Weights of a small transformer language model.
Size: 13 layers, width 512, 8 heads of 64 (2 for keys and values), MLP 2048 ReGLU, vocabulary 8192, 53.6M parameters.
Architecture: RMSNorm before each block, rotary positions, tied embeddings.
Training: 904M tokens, 3447 steps.
Each number is 128 + 24 x the weight over its row's rms, rounded and kept within 0 to 255. Layers, rows and columns count from 0. Numbers have three digits each. The size before them is the row's rms in percent of the matrix's.

# layer 3 attention output (transposed), 512x512, rms 0.0409, rows 268-288,331-352,395-416,459-480, columns 384-511
098:128117127177108154140129113122132118142157172159100100128145104144127139143066105102124135104119104116077108124110089128158144112150123119133069093152132114126170105102135119114123093135103130162137172163141146093146103100103090120168103082154121157114129123122097151123078097155126076099127125108131128109126161183130149135125130129122120123085088122131133127142106120168132132100112
113:125149115077125147122126158163141135118155139078132122103137127155107113107145161114142161152166140076147167154143134108114133129187114140109131120122099124112146165093109125095161122139106177102125106155095156148120132101142158113134104158107081105137161099131125138119107141101154119150121129145116147158116172122162094136105087142152120115145141066128134100102146140166145133139106
101:154105123151121113143124155126105132097117135148175139124142096098097145157117116152156122127115142123100122125127080117133112104102153130158162129148133127131143092115136090131183140127115117095112141114139165165148116182121085143121188120121143139121156118150146111153123132150170124112145122134090123159153136101122128083172114125137081174104092093147149102123133148116133107110124
097:141168134124125128151141107150159082178170139159111084135104131076124176114085093121159137142132114124147071130149125134106178120127145158117181143144115155105122154127154133108168120138121140115095123115159121152164147194122139115118161159135110144174125139149149117120125111130122106130156117137174039110134131090119123107142160147160113120140129120158107130117109149134116114134153
100:126060161113135142127150149163148116118153134136112138107134141114161123090133140128146098118084131128142093100141105138113108107114105097096114144130150137105091127091129116142128118116137119138093129126133116161160135131140122128094119146148167135100081116120133088120147100100144119118174145106179115129145110098134130112134084117182149117136145157080151131147125078121075140118143
106:151116129098158133130156135141160163129113102096113145137143124148131125064092122098096094122155110105128146130131105152115089140150102172131130109137114119111156143093153111122090133125118128077153160163111114123094121114098095123132108163148110116185158105132148111077163113144149093140111124128126125154119145103110105157144146154121112120132125156131134107151155162154139143125110
106:102102106171140127155114124157165133139142114166096120097133131149107140110118134149121124146100094157106110152119132108151128130147130125117127111059113157124120136103144135124189153100200098160136120130183172133122135125132112135148139132105130134203093144110144130140107132100133112147111121081134131157138129167134119127134112108122109164126124080162141171136146092107128114131125
104:120164093148112164165103136117189129116114122127142176152111087116112138125100109130118177122107143171171128137135104101130131121099136126193129101119114140165136166140138152105085144119121137093165073129153142135133161137100098169122096153159146150100108150110139154112084124090121120173145123107143113126104140171090127116101115119138146098129152133122113129131137095146108112122132
100:098114142154111114102135147138089136125106106132121120162115139143175097122094122148118113148110099119109101165121142131137141142112124109116109112114101152152137136087156120146146076159112151158166116175113132126083119157090094174131129112142154143130078136147125156181112143130134078107085154133132115072136114140121122103138112174119091145136132166138098149102154151160132165119152
112:132187157147117104117091136137144102179143123184140119082136117145133125128131106149131137137105117149066115081129166108149144092125147144075107171097097149166088157064067135114128116092136161129121124191137109126100113109125134077115160136131136146109118145148091117162110086138150109125143153103136148127166159105123140159141115086116111103152117123128105122157148122114146135117137
100:065109136137137108126120132108111120124155126099082153129092130135129113111111095149157123088096143115145180156122115145131130098162122124104098121156129100143154095137108184070121116155136142113083122097122121105155144172133153098131141119148105115129086147117144133153128085136114144122125120118118154129128147096098137127133099138135133121165139134161101137066095183128122157147115
096:133167151139087119124118102139112131119113118148150123127119103092129152098142126134130140110126143136154114115109092139147116131093074147193143140103117137150132101119182115121114150104148107167138123165153139121190127131138101102086147094136065145121142126155128136125137105052140094113106150152071124152157132135146107101144126108168093132135120147138158142136100165173134117113124
101:108168116114155117089160127145130118142147133135118142133104109138126095130118169098120078144128129105129184110156176113078132087104129168123148107135132125062133117122137145105136132135103134098141088135129145092107114084144126137124086136132111116139128157133167124128191132135157141108126110126131130157132087171172064117129141095147096157156144143151120146142111133141119137109086
099:133127092136132091159105134130116110136111125118132182120124122155126154152153117074119133116124139137111092121142124102100107129144106132150137091133148126107143150110105108125181125166188079102084136183121145094111153156131130142171141137098116090131154147132087112103125101116133157117133112166126094071189129125141124101138126160132102087127112131146137162146118119141154168158159
102:138129139139139117118182114138102158156107120128152128171157087133100128129120148092130116075124154094106117165133137135104138121110122168117147154129138113136133120124122144100150150099106146128150130146109117131100136140132165177118137100151126142117098155110107120135151126159153097121104122135123178168139098150115129135164145119136128076151098089121092148127169158132122106182110
101:119063140126134130105120118117162145192121094093123087092164140098135136108106119137105134132158102150159124106143128139101129133136151188115112128103104095103151108115110146094107143172124150120126108137140132143109118130110135109131125147144127147146131158122155137119095096166125153142123126099148155088100137145112096168143108152150108159116124135122129164121146177119157141147145
102:077105166125112112105185135147150146125085181138086131149132123185109145134153131122147127134141112117143112125127115122154167159110108069126117128118165134121121095130104145076123131156119133091162128092128106126125119117126125144119146152113098079145114202081120065096139132122122105110109088126118138110125115120129113120150148138189125137155105128106145125120191160131105123167110
103:110130110096156158139173152128131122123166152125161115124130133122162165123149109141115111097159144130180136134149180138100110151104125122155137085133116105102172138112169120064127100113135085137110118153151148126107119124137155131177089138119127098130159152103114182153135134151133143138154108137125129093117142074145127185115123120146152117118136121135118116096173124137163117135149
094:181074116121149120146116095123136136146162170146116126102111150102159118142138157135089113133156141136138076133167177146095111097143139117130156116122125127160129100123106115119130114099148095134132117142094091110101118132161137128169149137138091120124129170100144130100125132094135163096104142131117176180158065111141114143153139140138119113128093156147148104114178160086117123097112
100:148099104139102176159133108090167097107089096137127140140164149118126093119137076118135153143138118137103145133115115135122115160144136102126140168106134125156143140060120086089148151122138135111126141163109112110130108134118124086099177151078152131148128134079080139131113086090100132116107132107113107143098156133097200123119146105106089127084137113157110111150122162149114090151134
101:119158107152118121176126127142127112130140083173105125148101147123114120119144146125139139164149129120057102107134146153093143141093138111107093168041123150132127147140128138128117141140140131131078064092133091098150151121134125097141159152109131135153134103083136112115129131171113109151164094136164141161086165154088165131109128133137129149137083150182116143127152107146143103161093
103:133142147123111106126113138123149132116137150143134125081137146118115166097126118116136170137116101133141178106161150101117135163123083108079152110132107090152144139130133106131120128140122165093142139119116099118142129108159098095122172085100144181108144117130143108150116137147119095140116161188106126161096081127110121160122116056088134110097146124130099088140116091136106127109129
102:151099113099145127110133164125162139122142119144134101136098109155104098147142117143130137114154066120115122158080176178137137120098106131118179106090167130116113144108108144126159145162121112122121126115150089105132125072165084108124122134144104119141149093078160163152174164089137111117115118104119125156135127108084122087144083127147177133167096163140117142121144124143099130159119
097:111097134146144134075073119136117135114158125131143121119126172187108140122112094126142117139118128103138102118127139123154138061114167129185156119175131134119161116137144159122147129118118121125154165115136128110111110148120138158112131144097135124190132128157088133103140163125159128141085197089148067150120114177087155094087160133113166141129118153162113105135141113124129127146150
105:142106114129099148145155122132134141128126154099077136141141142134139107163223124130109160118132127117135169098157149135088156136139165189091128132149114143111126109109119153090057112145141125134096143121085104074097130110136089110150114140105122177100090120101079147105135138101111114143135115140156105130135128150147071150128091123078146091094122142130092141141117118185111120125139
106:121104121108091096164112121150124165106118130147115139148138131131101142096133129118131123153084123149080103116136121136125138130072133113112146130113140143182142071100139120079098097104083138148128122148097138126154161117132171122103049107106118116138133092104139131156139134126120080119098119120097172138104152101111109100118120091128145154146143109154104135134128123142167113156111
105:130135120119136164167118111122110191096146142175089141167104117163103157182107127149126113117103166165124143142107118117134156122089140157122122099088141134144138105169125131096130116127172140162109144090173111194144133084129141088174120152126165159122147105138145157137107130116116135137101120134157101121126138099129120155096106108141130121152123126135149104122117109139105125147109
108:154123063125127105115077130095099084111162133115097165144065149106100125122121142152165128153153090143125149097133118137126148141091112134102112120159146110153184142125127150109129184118160128165132137118104167124116146132117194097135138080093148071157135148127097134146122163109129165108109105105117140111165102133136129142105093124115139128104131131156116127129145136140085110167126
105:105115153143110155116111115127134127133143139124138129118110106131147082120103169057108101144133096102124146092136125125118159112162107128118124130103175133151141163110146124154091142129109097134140110120142109132114086116110122167138112131119151129122111074131161123152144153119140118157132160127110116094102163107158109097146147111116148086100164164127120168125092149086098134117118
099:131165140057149094066125127180126097183142129108140112137127147141137127110086159125114123151093145133127112123093139119163124131131122153108137150117122150143119144148142134144155142151097140139107156185098166124097115103122178125146163144119109152138142135147102087093177142133086125108135108148116106084144132098142098122100134157144117124125124155163144105073167154102124119133129
112:156151108090127117128113161124141099136112106130120122121130145106144147141120120085107178132135075142133115090149148134070125088111169110107149130140119149135144127146083141136081146129138106104124107148099136109144110119132117124111140181139134150102147083158137094083121165101119144200113130127074163161107106114190111095094115093122139080112116091110157105093149099120125139093160
096:172149139083113105091109115120110125096097157130130135131124144102138102098100125142133119188111136134101137154133128139153150149085125096185131111150115140109105153146122073132127148140099145129162122139128104153118132135158147134150109165117125147103113122142145145110099137112118110127112105149132125109119109175141106136119123139109128125130141161150114123134138083133084094119127
107:117156100135138137136129141150132155143119137177103150138163128120146118133134116153055131097120114135156145085117075133135101102098145140142117133131138122102118123150130094149128090159136113128137171156099134158116201095189098149121103153130153096130119158136134136126134122121165135131124159124147128161126118185137167166161133050123132109110146098106135113131110091128124104101151
103:131107123109133114173108149104156096133139077132121151131123164130113080162115172139143119145117094147129124147126131116144107171126125152109152151116108090096144150175162167153166142150156135047144118111096092152156172121086168163150136124125132140122143087096115079127132135146143118142153105107115118116104129115099147158115089125091153146142110101112129071169111087096128095145111
105:119086104110134133147155110132169160098157130119077099120151138142130108140152101168151135149145109152100095129113097151171127140159180118143096134137123149137114127143115101142113088127155127136137147150115112102139119157124094096087142120094135161080102122138121119126128095067124131086157173128151107101131145147068156111152114135132132125144090106100098122141141113126164124182147
107:115144154116114135108137143136175168129162099112122113161118135115103122083089116182137096163109162102138149089140140076105178122093130127125159096138164100118146136118145107110129131124089114128123110077151121134119113099097118142151082098151154090134097104157156145158118091117115146188116162143162136138115118110177140133128093132142144126127170119132096145112147102084146072096108
097:111113128129153141120170146109138110110125132141117140098146151121102148145141148125131161120135141151144119115089150084134136183134103111172180161150090132102146115137118130138106141103149107100110136106121105164097137106097119084139083115123129134133146123137094105141170130097140130139105111133135123083128129077207115147122120109100131118116165111131130182168109073142147119092134
104:136126110094133107142151107140110156090143148122105124135082146151098104145154130144103144153118133137126162140111166152135162147132015164138097113127127096110124147125164088082099125169138115105146139122157151120112120135137117136155122155113102100124171108146117127069155159126117123091091144127093112181163094140112115098099115131117166092126142153132132173145117090149139136077094
098:117115110138136156098100152121128076121135112095162101106149107144193140113096106123126108133161149119132141132109132126147121117086120104128134116179100161110154149129140167157136117105111137119129113119115138150145152145128122119135138121108114111134140122126061112132142130131109151106159163136110120131112113096119097132165110136132191118098139134106119083181115106136121188140174
111:158137113188103117107099181128111143111123097150139099129130097148136100126064158116156129140147138124129128164074096132143119117154151126094108135073135127181125151136100146122127161147130139106098139116063114097129145114151108112123132135104130163114115094160139146114126142114105125089074137130124112140133098135123174091146099166091140139170151108135119113190130138108113117145107
103:102120122103116136095134105148101105161131112135131113089150125155173121096121075139143105146106146120144083135128118094156060153131097104081105140144123143129111144127115093106158122175136144120103161111102151121121124082133133115100110127092146124121124118125169184096084125125158102091112094132128135067133156092146146111158128139123106131145147144123126130122071134167121103055113
108:118112159169131126129205126122107140129093096143150115109115133086104158144137124153151169137125106134134154142163098125114118101137116124124083077103093072118154105145098129120104112128148116151182140125129113143147107159129122159136130114159116129130137072109138114148089162157121151128130135139104109106147121112156101104132158108087126110119080121107121142098091121158181142107154
101:076108169140128122105156139197118144121122159152113109124165106158153156129123117136143128187095109100148090093140128101087131118144130132128144118155161090127116122137125129110108119149117110158128119112154151168149149111156112163122098159106129135104108175175106149118153089118130152087138077145153071116145134124141145122140149113130115070108130108150120134151089132081165180081136
097:110142101132133156106138137103135111130084150111142096101153167129158132114119190113150120108115144135107104146150114156130119126120123187138106109116134137160115117114116146136149171094146123139148072137150165149154097156116174145154114141126110139120148148086138086135155119093121147115089113134155130127128164109145121154137121108208114099109160112119122120112097164100140132130119
106:142114111138153126153096159147050116102115103130123093124150140138110089147093152150146146155141147127137129093150116142115077096155158106124134108154112135106133152135123139135121127148152145115091132115127113134088115127113129089087120146082134167133102149138146156123124152091113151112137123128149103084130123124148158163123151120114121077122128129138090164116129145110096112092124
105:132091130129103124168117123150142120141154126123093142120133115126119114140118136137137141144141122158136110114148152136129103149131101121113135103111125141151103117134130121105103117159135140099166155126133131107167120078078130146120110107156188108102137112161171133178107152134136193135087102133111116145135084121095080157149146106082104128177109130114138149162092130109122109131125
096:094128137160119119087098117140153114084141122162147109127110152123099104113073122099103096138129134147138112133102130118140108135107091100094116137146100131101078158162126093120166167103164137112186053143122146139189122116140134149187103120166124125159157186129117111130141135139126112097102152070131151127096138170103141165109163175151114131158179123123116157089122127113125115136140
111:156112151107157115084097109137152109154115101131136148128114154140134124166126156157054130110112130118163138132148137162145096125129087142139163118144132142108107151146140136136112131127138112127121139150129099125065135134121123115123133126125148134102175144163124128110114072147156150156163111171117131099194092129106094138133145125116141147122100128101163137140113111109143146141113
099:165139120139136127109131150123107144103125143141165119125130139129139121121116137094160122165140152131130129132141155081178152072174134143138136150107085095145094159130105120129140180146162160109137074129115147140154131139120118110114110114095170077143090130131110120101114157153177114108141091160140174113145162100136125130110150125132121133157125077138130122187112107129114113102145
099:098143162134112120142124142114138112119186119120151106153163118141153135110117122124150129168131127133112109125145172053101110119147157100141161154123130143113143127141072155119170121120119152097149116106119098101163139142129097109119138121127141136106127140073131141154120102104147105149182156122109115143095097167134100102146108114138146122100135098123149114122034132140105128094128
104:143183127173157174120128151115108109092094120104156124140151127110092182131158094164134138109107145113140129107130132134115091105115156076120084162119137144087134146148110145123134099107081122150119111112144129134120143114130133106092139089123122160118155098160095138153134136145116151117105117128119104154115080139157145111172106137145126132122103158124115074085147149164093141168155
107:109092122127092132129089154132099142141129135178178153133137104087134131142167117102122146127163114094079092175123127153162128109129148158126102118104092135151123103140126177142135067109107122136096144121133144182117124146143114152124145130142145150106106148106128149138117129140122102084162127160118128115128097129083109159133098136124154161175134103129082129224110129145186116157124
095:136143149155120098141117107174133142113101132139131135082108087178134140117134133169164104089142172110123110118095120063135119172135132140131127115141155124052140128136151143146138122135138156169101143154119078126132140082139155139098103104110132143183111118167129129154111102147115123050176118144144120102143109143083112141130136151137111133138120134122113097159143153125123140131139
104:115101112100118120120134129105151110117128145098135095137130140118107123165148137135129131132101113111084181092153110164092048101131103116142109126133145131121163123161134088091118129127144104147139159103164142110101126132114089123127107128125123131128121112133143137154103144105112130155101149123136104116097135120096117089122139118150111093103135132127120111111110187103127172147122
109:119120130135105108125174123086154091126109165117144091135109102147125145172178126142171124169126140144118103122154118133166097115146115115144145137127149142171107146121129104167119137111123181106105151108144160121159114088133138129143146112093139114172146080107134115140129157139100170127163121079171146092209133075123094122105112121131115152137099151115125161157108143139155116134149
099:134085106127127183069141118120127128135090172097133103185174095171133135128167118135164135118152166152140141148145155174097122122098141097146124111149135188171111139144087075099162126127101125097126137139094124076063152116147160056132150137071092111121138113109096150146100132166098139124134093117117101101143151139129137102123121127121136131141163158149119170118170146105127130113129
102:127158105149117179103113104079071102144111122141144150146144104091136141083117146123129136150095137130159107142091104078104123122148113149117121155126109129138160136160137155130115147108135121148112136104112137113120166103111151152150139141143160131188121142108064122117113158149139103157093072166135105146142134122130111135162099103138145123148163156142146154161140132103124136098152
099:114143132155114132113105117163090108126108133152128158139198100099159103115141117119112128114134112108110165178160091168140144093116159058106126149151067136179156132124148144153144080144158158152114084129112130135156074133115132090081140167132147139096129172090119115100119152127102117102124141109130125110097087151112102133143146155132079132123137121142112127114105175128152169116141
102:140149145109135095131092107098125148124138128122136127132128146149140147106119114170122124159097108146137129126145145149138146144123133182088084081151143087068139108127176164113096139124189117135136135138131149088110081148150121136147129112134107110128127151179159120122083092160161137112164178138091127132159137160090107141132130149112143160138103156137152092119112126117136152097160
104:109151156120116132103070142107093108122149125127172128113134100114137126104151140124124123109109153118135136131109131132133106162143162051145138124147089177101099162106087094137128122125089084146142144123126170113150095130129135088142134091165122145140121155156128132163144150087190124102091195129108134117057125124150143138113160107065101140132100100121128098102112151155101167128132
110:137154100123098155183122057112150142142151102114111134136098135130117135151128061135155168103132108147137141133154116169116130075140113130151143160110107102165101133128162123114139121093157088135101114154143095136157148125132136138103089129139144130143123133110161136102101100133153109141122147148142113093178139137110153054131130108130114121143132130138111141119120102116156114107141
102:141102167127142102130144132142153123160067116165080159139131137112147157141121179099148139120111111145124127125101087103167131127132159150118143190142125136093120131108155124167122108123146147121134130102154144115153123120131150175086138148166156143123077139128134102123120127155112107093144132144120135118129166113123057175091116098155150140098128159140136088102084121163095127127124
098:143152127131109178134114142123138129095112104145126152125140125125123138128129124114129112138116097081122122168104139127103149110125162179107173140123116122171118119107138142146120129141131117124122114108106127143119147164134087089127189111143132136100099155112130104112105137150110134142175086082177120179129130111104150101100132112122114135149107172130120127147147137151138147173161
102:146097124124101140103127103133124147075131133074098141082082106154128139125136180109122119125139080142128109143119162101133132114096140122093124085148144186114054157115127136185130147135102102122114112125133114126122143075095124108077088112135111137139082104102161147133160131137144134120131120157148112185122142116131108120163117147156131146115144138135135117125124118116114133156133
099:173085120128105116134112121092138111111121117134164110152121117117110121151170138125094141092105138142147148145131129083150139134120149105144138133198117119072163155104148123114140139124098081136105203142098116128101109135117152153171120133134139108122123120077100147153157159127147175158143175088113181109141120136140137134116144147147139125139172144067123117129136134126101087145137
109:109147094118098156129117066139158122157153104114164137133109105122156110147142114107115117106139141177154148108133133114131128119115118104140112143143108208110158179153133171109147142131153122153114178122130137119114146102136127096102124138090098084163145162156133107143177157147131105167115105094162111111129107175138140136162122082151104097148117140118161120170143140102142104092135
111:133168129125111114119109121133137159147147094131126189110126158133107114116157129135137131146143124167142128142137189093097096119081117122118168177112149125190116144134120119106139149147137120141111105152120105105098145122129132137099149143116120095110127103168112102131159089146154086170149151127090108152108145140072091107133155114159113184141145115125127096114077120069124143163133
107:114173124122114121117141119097128123112122136149160107162134135123165100104118116122117118078106102129156146157124097099147112158097127120159114113151164123119148121161127129168119132101129109130123132108146127173121107181145131125101097115149138176149125097106144129100134095142144115135151103123161112091104102161114145115135106122172155135103102145110161109124132136083127133109097
108:139148127094135162129136128146171108185122114143096101083120135124156093107136135133132132116101123132137125134103131120121120138131112147105102112099124123109149159089134138135115130132109152160105140126133129090122122119130126130118151117166091101161106146105121103121130102119100173139178131152137096111077189079141128079132091168136123060159146127120130131170141168141121134124118
108:127125135137110120108112164115128151121113123078133126146133086127140118157126133104123124116140123104137126151111142141125105115103172108118058070128175083096150135126132132146101147160152171125197132104131143082146098123163117146151105125141086111154140160101132151112130121109112147126126128084145175130084137178111120117110081166154120127155103183107124160133161122144135156126136
112:108168129128127108137091139129137115130119101136145134149109135080151089125110144156111143155104138145123146141115092188128143164099172132134124144106175141101183124175118133156132134157059098062109143145133101108089109118123148115109145099161106142158153123173134162092147106093144134157151125148142098147144088159118102114151110146163118134136114123149104121071132144122138139145134
110:133134125153094130118142103145117161128115157128124110106143134149122146177149119149114160141094128111168096098114143137160150159128132138110145139163128146132090099122151096098112113191136149167146103122114116145150122124139147141140142129080145074036077113146151156150098140172136170149103132110121110122140139133152070121114142120127123159136120095095148166125112147092121116120150
107:132105140094120115152099165132122128136145170102141142145140147117138143164119155084107139125128094151155122081137081144125130141097126144117133103163123136156134123138092144118131149146108177106150092115092138144129109150128142103119158123146135132079143168146101118097133136165145148122154137126129142105123151142137122132100129095139100128130121136111157091115123090158095133106126
112:124107149124143120142140144122104128077129134122088086093122135159125110131162116113155103140106114140116149115085130157104139128168118144135155136134136087118122117131106089156119162141137150128098123136159111147146081117114125121149154113104135134160134126171132078152127154125116158128127176124124139157146144091184130141145141158144128091098112151141139132091131142113058138132136
109:093106154116135166109155098117151139093163139134100108153149138122126141155137117111116134127140139167132110078125138133160123161158135120127116155111163102144144084110130143142111137113088054094144136081120137122127111118116108120157158133117144123112131172100139113090152091128115174114138130132107114147157139086162121128184124093155203126133144154137137127090119125120125119146128
106:114131096146104143128139108164153125108127154091116133099108135151130135128076110176109102139145145125110100172097096104142148149142133125121109135138150140109106085173136148159116080110134147100122139104126147097137105147159130195134149081122116133168131107141139135162138148128142145152107106114095141125134145104145182144099126131121112121118151111130134101137122122180130132098106
108:181123138105126122143168126147114148138120085135107107124116156125102119129152186117119127125159121128112132143096141161103159166117167143118162120145111186130153084093097145120165162130103131164163146186123130166127109135139101165130154146131140126092157121132110154147162131159125112126134128123126123109072131132142108118081157138131104070145145163154149085143155121108121113060105
111:116129109134119142166140149140181111110130130115067090102107099131141166103084125130097127114095067106061140101138101135138156128151150137128109130154135099116127112116108136070103092085127114132098152117126140117128130153078120156142125178165188136125149168124174147153155104109130176127147129102122139160127132158135111130157107157143116124180067120140124088130128142119120172132163
117:183114150117118092140124116167168124087121136128172137162119086162119090124161092198129089055122128151145111145120108174158105173101088128136129129126130117147135161111152106104170141145101124105154104105180130126121138172114136165149113128125135107115113051134175155177120153177107149117148131130130119120163145127132149145116104182132158082090111138144144082117128157140095092143116
110:116147156157146110152164127071098166112083076138145068132097198137114096154106149142146090141133134072140092119115137141147122081132127196128080126138143122113079148128124102140104132106128107128142152099153162169103066140161087149142139120167133136115123117134120131167137192149140095143107146085097198121133156114082171153150147104135160171159093133087098082134134146152123107146124
110:116134121109148154141109187165113073130142117082133126114069151129157093133143111082140147132179168154132111086132120119112138092131085082133162153112127123146111166154095082116103121157064080138104106185126128129153096099154104120124123128149150111117133173158158143121100133095105107108156116101147120099093099155132116061172120089162109142122135111092179128089087103116139161086115
104:129127112098180099133132109103129082066114162151130145118111119166148167123099166148163157135117147142126124132145098141139132127109127107119141137103106137172158141158169137146143131131148092147135153096092101102135117124107126149087117101098113115105135096146093105099123139120097103086160128136107138154134137116108138162155107162134144103146168133115154146149110125100096089163099
108:168125121124165154126108152122150157105116102110174094113173127100138123158115161096111144113132146097081145141126150160101120106141111142099112114144136131100142172115140044159137114157134164143152174135171141135118113154115135128100161101146128132164134052145130154124138113155133103134109072115122147174139124145119153131095154110115073106101139125120098135124095145104134146103129
113:121132122103147127108142127152154143116142122085141174147105121133088103142136139149113134108094143159123114083186158114120158092139112094120130087116116107126112119147142116170151118136114151109131113147076134170091121121127091145129115087108111118162158139118118091124127149104115128123120150113118123097125162155141161080109147144164121141134110111108133133092111102132118145093104
108:121136131115113085134130138137135114113093126122145107124143152119115147090141074118125177111140099136092131114145094110130137178079117111151106126122150159121143153144142156124136146126161114171116147156130150119144080147131179190110124112062107147162098133147128132133169152115105103141120129087111144147106152136143141130144159126125158127113103099151152112135126083122173140116127
110:116150119134125135145104165140114133088175153138124101094105131196166118105119142137135138130100166135131121113102124115146143151112120145163163142152142125098093110214157078091155127098085124104151147079118118100160130142180141126158103121111130102118111140152143151102123147110154133156108123144130136126117097156130094137128105162162091129125153107123194098154125117150136123136083
103:143118135147092148143110147117138156127130138143109166094162114149128161156115119112100108131138117137120115124076112131133087130174140059143152100126141131171116113136117153139113163114134143122116115150133138108078132163136146133061113133117145113119137130114144137102142083077134078117137126116122141125111129109156121164150116131173144173089150087102150137123134115150131133076148
# layer 3 attention value, 128x512, rms 0.0289, rows 76-97, columns 384-511
109:110143155115137119182159135160114142150132100137153151141121148165137087146133119124134123089120162124127116076153107084150143158143150107079160181094153137095091131145105127140082128099163142131121118142117077118169119146093119139166161140102140135133087130123099097126082143140168129140142102126139119139121183116087139141134102109113113132118170098124095103134164133127132130146101
108:140131105157114148120122132087091091125121140130134137117088123094121148145159111134128112121113127134119133098118135163105125127141132140118126125104138132158174154137161175121134133137138131180131083122071139122089133115134133092176118142147098148171101123123103144112145111139162157135159106124088112171173132105164153104143088191118088126123091113134094132139158123109129158137163
100:162109129132106145171174096110158113142140125141153185126161144164185124100139129116123118116139178130133109112161159148116071152142116164113119087119095146132147153092152196124126121141141103133131154132180146133117134117109138109064141159103126117128150148117116164148125104149126127118111166134147125077151133128148121134148123109111158104182158160113126112177101137108136161106140
109:103157114102148132158110141092105171081108121128132151174118148118107085163156115122120156142151148167100147154056146115127126104138121109116112065138157110119150135158124128118111174114136116125169130138119117146117061139159136138146131101107143134095116164127115134126090171131146179120125129140160155126146132153118123184114120122091115101106079136154118091161151191124161140120148
107:105173110119131128136146152094148129126127149129157100153100173110128130122167141132092153118158155170129129133131167158116133101132115167139108135134119114139195152145146173144131120112144140150112168086108117096132089143133151136136123143199120133090151129140096124129145179076125162135121145100097128139085158125121153097058164119123179167085101161162110120107129136133134163110114
107:123102126122128186101138120133129112165121167157137100175132142146106098139108141122178132121114125128149155134105069130126103109121140070108105140131110105089107121128145158146163121164137103151102140163098137172127111137136126140131144145171123138103140125120100110142122136124123153073123119127143137140171146113121147104099082137159115129127122127095141177152135143114119139122094
108:149126158137180101104160116138071116127114137139122133150155146125110118096172092154184145134160133135071120116144094080159142152141129120086168109156126115156090079065160132116110086135132139125133103157109112103145153096104115136138135151125156134104138140099101162101131148112092110139125141144168131116126154113114159144113150134180142150114146125061113117141156132133140136113140
107:127105125088134090160175098148088128107103139101114120121143158102103142163175128131147109102089145108093133098104148138120119103134133113115102118119172147117123143144113114105126140144119146142164189096117136084137125137159155107153108082137161129149120095160131113167157187154157126119111137112153124112108103096135185161115152132151122118113147152130141152085115116070116115109130
110:113128089160103114089153119082129110116116131126174144134114119104116169094176133100132155131153125105147170104139117166153126130091117116108151173154157123151099107119137125141108125137132137127140135060152129175154158171118111131113131139130128086163181109110127153157103137130140097111102131115140172171135132101105075178143099096129157109111150135135137129155147137122138111104140
110:134132120155150126139132117166168141126138139125182150181138110174126113122108134110153098111147134085146120177131162142165120153099150156106164136082149107121154089104144144133165119161153099144089183122109149157111103108086117160132116159139131104102113154064113160156139175114095161150142114127092113154119158131128131115153149133122099085128099125165123169101112117136144118119139
110:175114140092139115120092101153129162107112120082179135104146161112128163157137155147109144122162107117083120079124175083123136157133117095149094076138117159158188109094119122133118162143132116143113098164121119142095130131132079124163152130184140139098109149140149103113098126088144130137169105100108133127153148155090087130117143150155121067168154103091155118153111087150118146168119
109:114120109139119105136119143120130112113084124109141141137094175098187159139156130145109120177136156115157112130083130075140123141154168146065140120161121115108134125118137136142085139122159145182096135081153143121151105117115063129135134117144182181139155123160102127123078117153126137073123119112141137136129126109126125119104153150116148119101121120132110115132153081136082156093132
112:140131160102113161072135183131089156144103150141166102136140117101129112165136125114139134087147155075141165140138111160148083116125102145096109125172129114168118129117151126114074088100132129168117113132136134148156134114145114129125140111107137074130125138111092113111075144101133123140147147165108138097138094110133157175099143081123149107078121121120103101103117101145142095147136
110:117132155098094110136138107172136171138079121116149092132098115149155118121152152122144098112167119146126118172160163169124146151143164149114137126109134130106098094153162125124118157141083123111143107133057078159120149074113120159081105125112126113117126106101184167148122133160120122122123131124116086132119133110140123119133112116109141129133149139127157093140126108128100139143111
104:120119161095190165082120089124145135140170127116141147126120140129136172147161113136123139119120113175145121100120113165164141179132085115143146130114133135131117110101153114136122112137116120106141096159117147145109167135135154102138145144148107122129159124117107120177103132105168115156129126118170115119154126136101133085108122126143137103096137097138157084101128116126126119102097
107:130116099116140106128155128149135119115128143122118130136131137143128155150113161126185111120099200144097107141098130146139175104122115134121163100117146118151100105137168135197137119154130148152069118101118100158141121156106146114118182112149113153138108136104147136138116132115129163125146106135168105104079087134135135133111146082152142128084181149117139150097116128129133142154121
109:120125096122123128126151131111109115111168145160118154120148132095119109153143142140139124127136099124149140063133121106159131100105122148136143097149148169115150137109190140136144117161087117161181145090128174087136113108123145099127126135167106104119144116138126144115141120105136131126173145156088105138108146154153142156119198128102117151098081184134133132090100140122102117120136
108:125155110124152119126094117138120125157110095167150121079073148117096142150127147127156179155110131179112162117180158128139124119123106123161133126120131139158133090149107127132126138133116147172127117109161131203155136163148104106122161142112141143143139167111158131122123130137117120130130148120157102171147134137095161081120108102100102164143152153134164129145114117135171154106147
110:136116128107115140116136092133137131119146139110147112088117114127128101134141150126123140079121180121167144111128113118157131166154136146091123099112128116075169148177175142173158118134134110151078110127164094153148171149142070155102075137149137149125166094117133117124126093138129127108150128144076138075101117141151089141109093109117098156155139099147115131096072120150147143140124
106:146143144159131098144116110129124165127133139149137099108083159158126133137161106105123158112130131113097110146136155107158142101124134153093114116095140147083137088152171137111117135138107151074096133100112134140145132108183131126144099148151149122109118146193101117138086183148145082079099133126109106116136135079116128128102045117132152092126123152161121102126129145134090130145061
103:147131108087143130108154141118100133142137140086122154108122119136161149113137107113159100116172111127104094148133130096156133140149119107141171095128120098142138158065082094147165127140133146147169129123115184125142094173107144150109147143128111168125121144119112122115122107127138117148097161145135125120103115133128098126092104141080122110116147103138131149095117102122156127092155
111:147104141125137131105171138095131089122105100117126129148118085166125127149132137098116137120115140154124132129110107141147135105124116110162154126126082087144052153174081141117132144118195150167133122159135120115120120144142130099137113161078115109163136088157091163139107138166105112147133186172154131143109144127121139128133097125152138106137184129118108096134155121148160128146087